Each number is 500 + 50 x the weight over its row's rms, rounded and kept within 0 to 999. Layers, rows and columns count from 0. Numbers have three digits each. The size before them is the row's rms in percent of the matrix's.

# layer 6 attention value, 64x128, rms 0.212, rows 39-53, columns 64-127
097:355502468606540525499466539498560544417448437583496523468606493446473569434514489508461424560371471504494575438446521533430517393501499439590464535496487571555488467506410509495464416502568514
102:492497442487568600511427491526539418537547551459513585511382424564484480493500497480449410465541571568502540464509544610534526458447490528435465479532434486495532489497571515575458487526527480
096:424474470585520544480466531630512509528396473528522510489522423435540426529458510524466504567452483520537526440470532516560496468583514459461520450456573473521516463536531440553574492511638574
103:423476526429447497516478502557552510540541445453507548554394481422513471495525444418507578443463532461558517472542552452516505455490586436529502475502457539553460523509436403501452488477487482
100:457479554444573491489526543416585588591387544442511454482531562512509493394500527528499570508580531521520519442549532547500382503541457446501492443532512450537479492465532443478436494477598614
105:618528401505523398523462532445501533488551465447474504479524515541455546529427522548567520492438528422533476489483475542543412475456461488384596469522638497551574524490445583423580499518567571
095:531558453463491590538494604545490434476445548459447549583540488527469536446541559499551491408509499542563512524502426593476550518528441556442456427570392521597524446463490519437601526514456570
111:476570421593497528450456491497549468535481558456565515546555514486479559502481611477465446526474501483493639395499439446556569514636493478515476564472544545450512502476455508461459475507533603
108:433554484471524490469443520430485491507398406439470474490457576536568491463483410478488512486522484527533546434507519465415514513501457502508472594493490531554506531603547548502521543633512505
107:543486594541473484456563548527524554586579467423416472479577458576501540568503490398329461427492468587476469513571493492441569441515563547553448483534454453438492636509488537495567453467429454
096:499518499500646478455444497498595543502551487456491514528420567488477494518432472507396522483429460523484445435502589419579513540504509589487409511536444496442497492541578536520550494573444525
109:442458551508498484556509558513441447517427543552476352494474432509563513515494546438606536547532459541599461487515494481481572448475499586470344577522525474525536419474505509530441525526463512
091:481563494430434497552494439484486479564521554497446492433477528563360447551552534567482595570450454518475534465415489504546511459484499566416517541481568527490462514507593506408429523441547504
103:481530546458481574509533528459423519466473577496526454467548513477481462603479433604517553641555526498537538436552476499432494504420467507451546511574504547454526419395442539568503561419532501
098:528618565461527464436506583456445498511560558599527470458452461443426547475559437455475552512437468477499360461489561541410494403424484539582542508505464489486474548550452579564507567508496538
# layer 6 attention output (transposed), 128x128, rms 0.408, rows 39-52,103-116, columns 64-127
086:463511517417556565526516549497443487469473611488407519505469578506412467498509582459519565414492427467408529485434408411592406443551514523493531568513571526495613511485461477437491562407441526
087:551476525472512520443505408452432528522471376501501583482479428518574512500453462514536510575477473450567557574530456485424510520532520509478459425476466458483453529443444547498558503471539562
079:506462604443589439382580551465492446530386511479556490549444611499546563541539467478495533566491447491459446471530431436473511548437421464470422563444461525542503543563500449572423484468468570
091:483531435525403536511547530457492564484471619568547545470444523509555547464489514470488426394500491536494440474532506456473524470601447530479497535477515458542420447556534479509369508559521511
092:475570459516524558584465485497528401511486448469500532482498536485504491551471485607496452350549449427530445618481369502472467557483579621525555486444553455536551517447410448500492600541482450
093:492439456432507499440494510528533571479473502453614494544508524486481517493527424480510439555482397448498417471481490434558515539429506545457569412589478435525583472469493544492534507524537525
094:496562571404506478488493515517479496490469480451498463477468412541441560458426420537576484519549562458597483450592541511535466429555513572582486489522448503419474559555408514550587532465568585
088:415534520502479584531486542540457525486497547514495527529479484501466600545555457454502583428476478452547452510444561468473557497576408492482470521608554644465548502571525506586531462440377608
090:534421513514479496483491582494424567473529578468531452466391550540545536525495391528522461427521434498456498566520586533517577494493574527574515567474578545423414519524417532500542456479476518
099:551461523485444423451468501570554469489467499485483579528549486482519428513448463468548474591500514563627639482544453414445474496558501536433525423453504453537583463560508445492462527543549556
088:520498478545456612491500476546494469524558426452479573466409602482560466473615458384526548531455388424467550541519535532500480507513443507489587466579565582526418508509442537533454446488440457
100:520498564501541450452489457538443497472554487510510526540445486496512420493489423592485467539491575510487453483587576437491498499513570588601502381534462574433493502474413461484508466492396523
093:576591534424591452521429495481549437535438514515525526616578466571444533577419493473505513551489497526496546473504473493469511550506423512464449505529510532462494474493497461515396480464529507
095:525492405476553485491481520483541531511486553527511561427516516543474513494522487483453449571498485564515522453343508531545358478601486522476595565375556486527475530509527496574537481458524495
111:461447450558505454518462430469532506564557502526508423519456463476533529509492474435497508510540484471465556460515657499452557540431411554438472601531485550366549533538519527529477577607538561
108:556552497512520537538510470509423545473459524514589474554480460479537458478567464497510509527525495469472535479387516446518430500462552494437549487424515504500584618512561612396474490497342506
111:476475435539520477509502547479540544534538578460628470441598533517490571475535530446458505438518527619495475504508556506571443503425485534491470510449614473489537449469439481471480401538513494
111:537502511502489499551488439498466471514519470496517517492567516469485540577454470427520495551501548487441534459464501500549475580451467581580448415479505531428560432537472573501527457365446531
115:514509576545482440528444545561462522455577479540504509352461546503438494471510483457511548553491518443453533372516593418525546461446490531475496388465414527503442478496476443524469451419523494
113:451506482478621524509514474465494471556498518490449478505468533471558404482537464571429545535542439489467538467497534543507417474539537508451536603514453533510488596558404475454497429513408439
093:473504424467485528586468492516525510457524528494545419581436506477509377517527522498500479492461530506530550549517513540538495389512467470429512574447490555574420624460592610524505446476471474
117:468566414450440469551498462549501517517515561475497481604477571571486490549426554552440479494409492494455520454559575575488520452436516511465468480502466425479429491534486584461502572486543468
121:482548586485547492441487493450583472375432538559438449572492473497525477526495507383558459550555424445553450481454508428489376526493490513420538466441532558368545481584471468531538478528579512
113:466530444532500509512551492531504498560460500494496411461507481526491451434391630525599525493499461508494431538427549581541484491452416438545548599421537548539492504564460541508610418534514473
105:556561571511489417474543458492431490543449505531542532530439433473496423484516477575466401544438521519496496525482418580419445489408472421315530570500543526529537463501507472450547504524575493
111:467539562490381511523510511403582471399549443452486570482562501565537572508545474433434560514528564505425505481428491487556411506497475433534469468418487602525463488531483567492459513503644466
097:516514446442479462592482614477457540479611524516441573461452494425533568522484490597399581479458416516497464497476477576485500546518527452510537472503568509512479545524487459507441441505582444
110:423507543481527531476460444552500550438573477518559457611451492502474587479554499487508474433532513465460425500633490447567465473476568425514364508531453449418496600454501513485480576515510555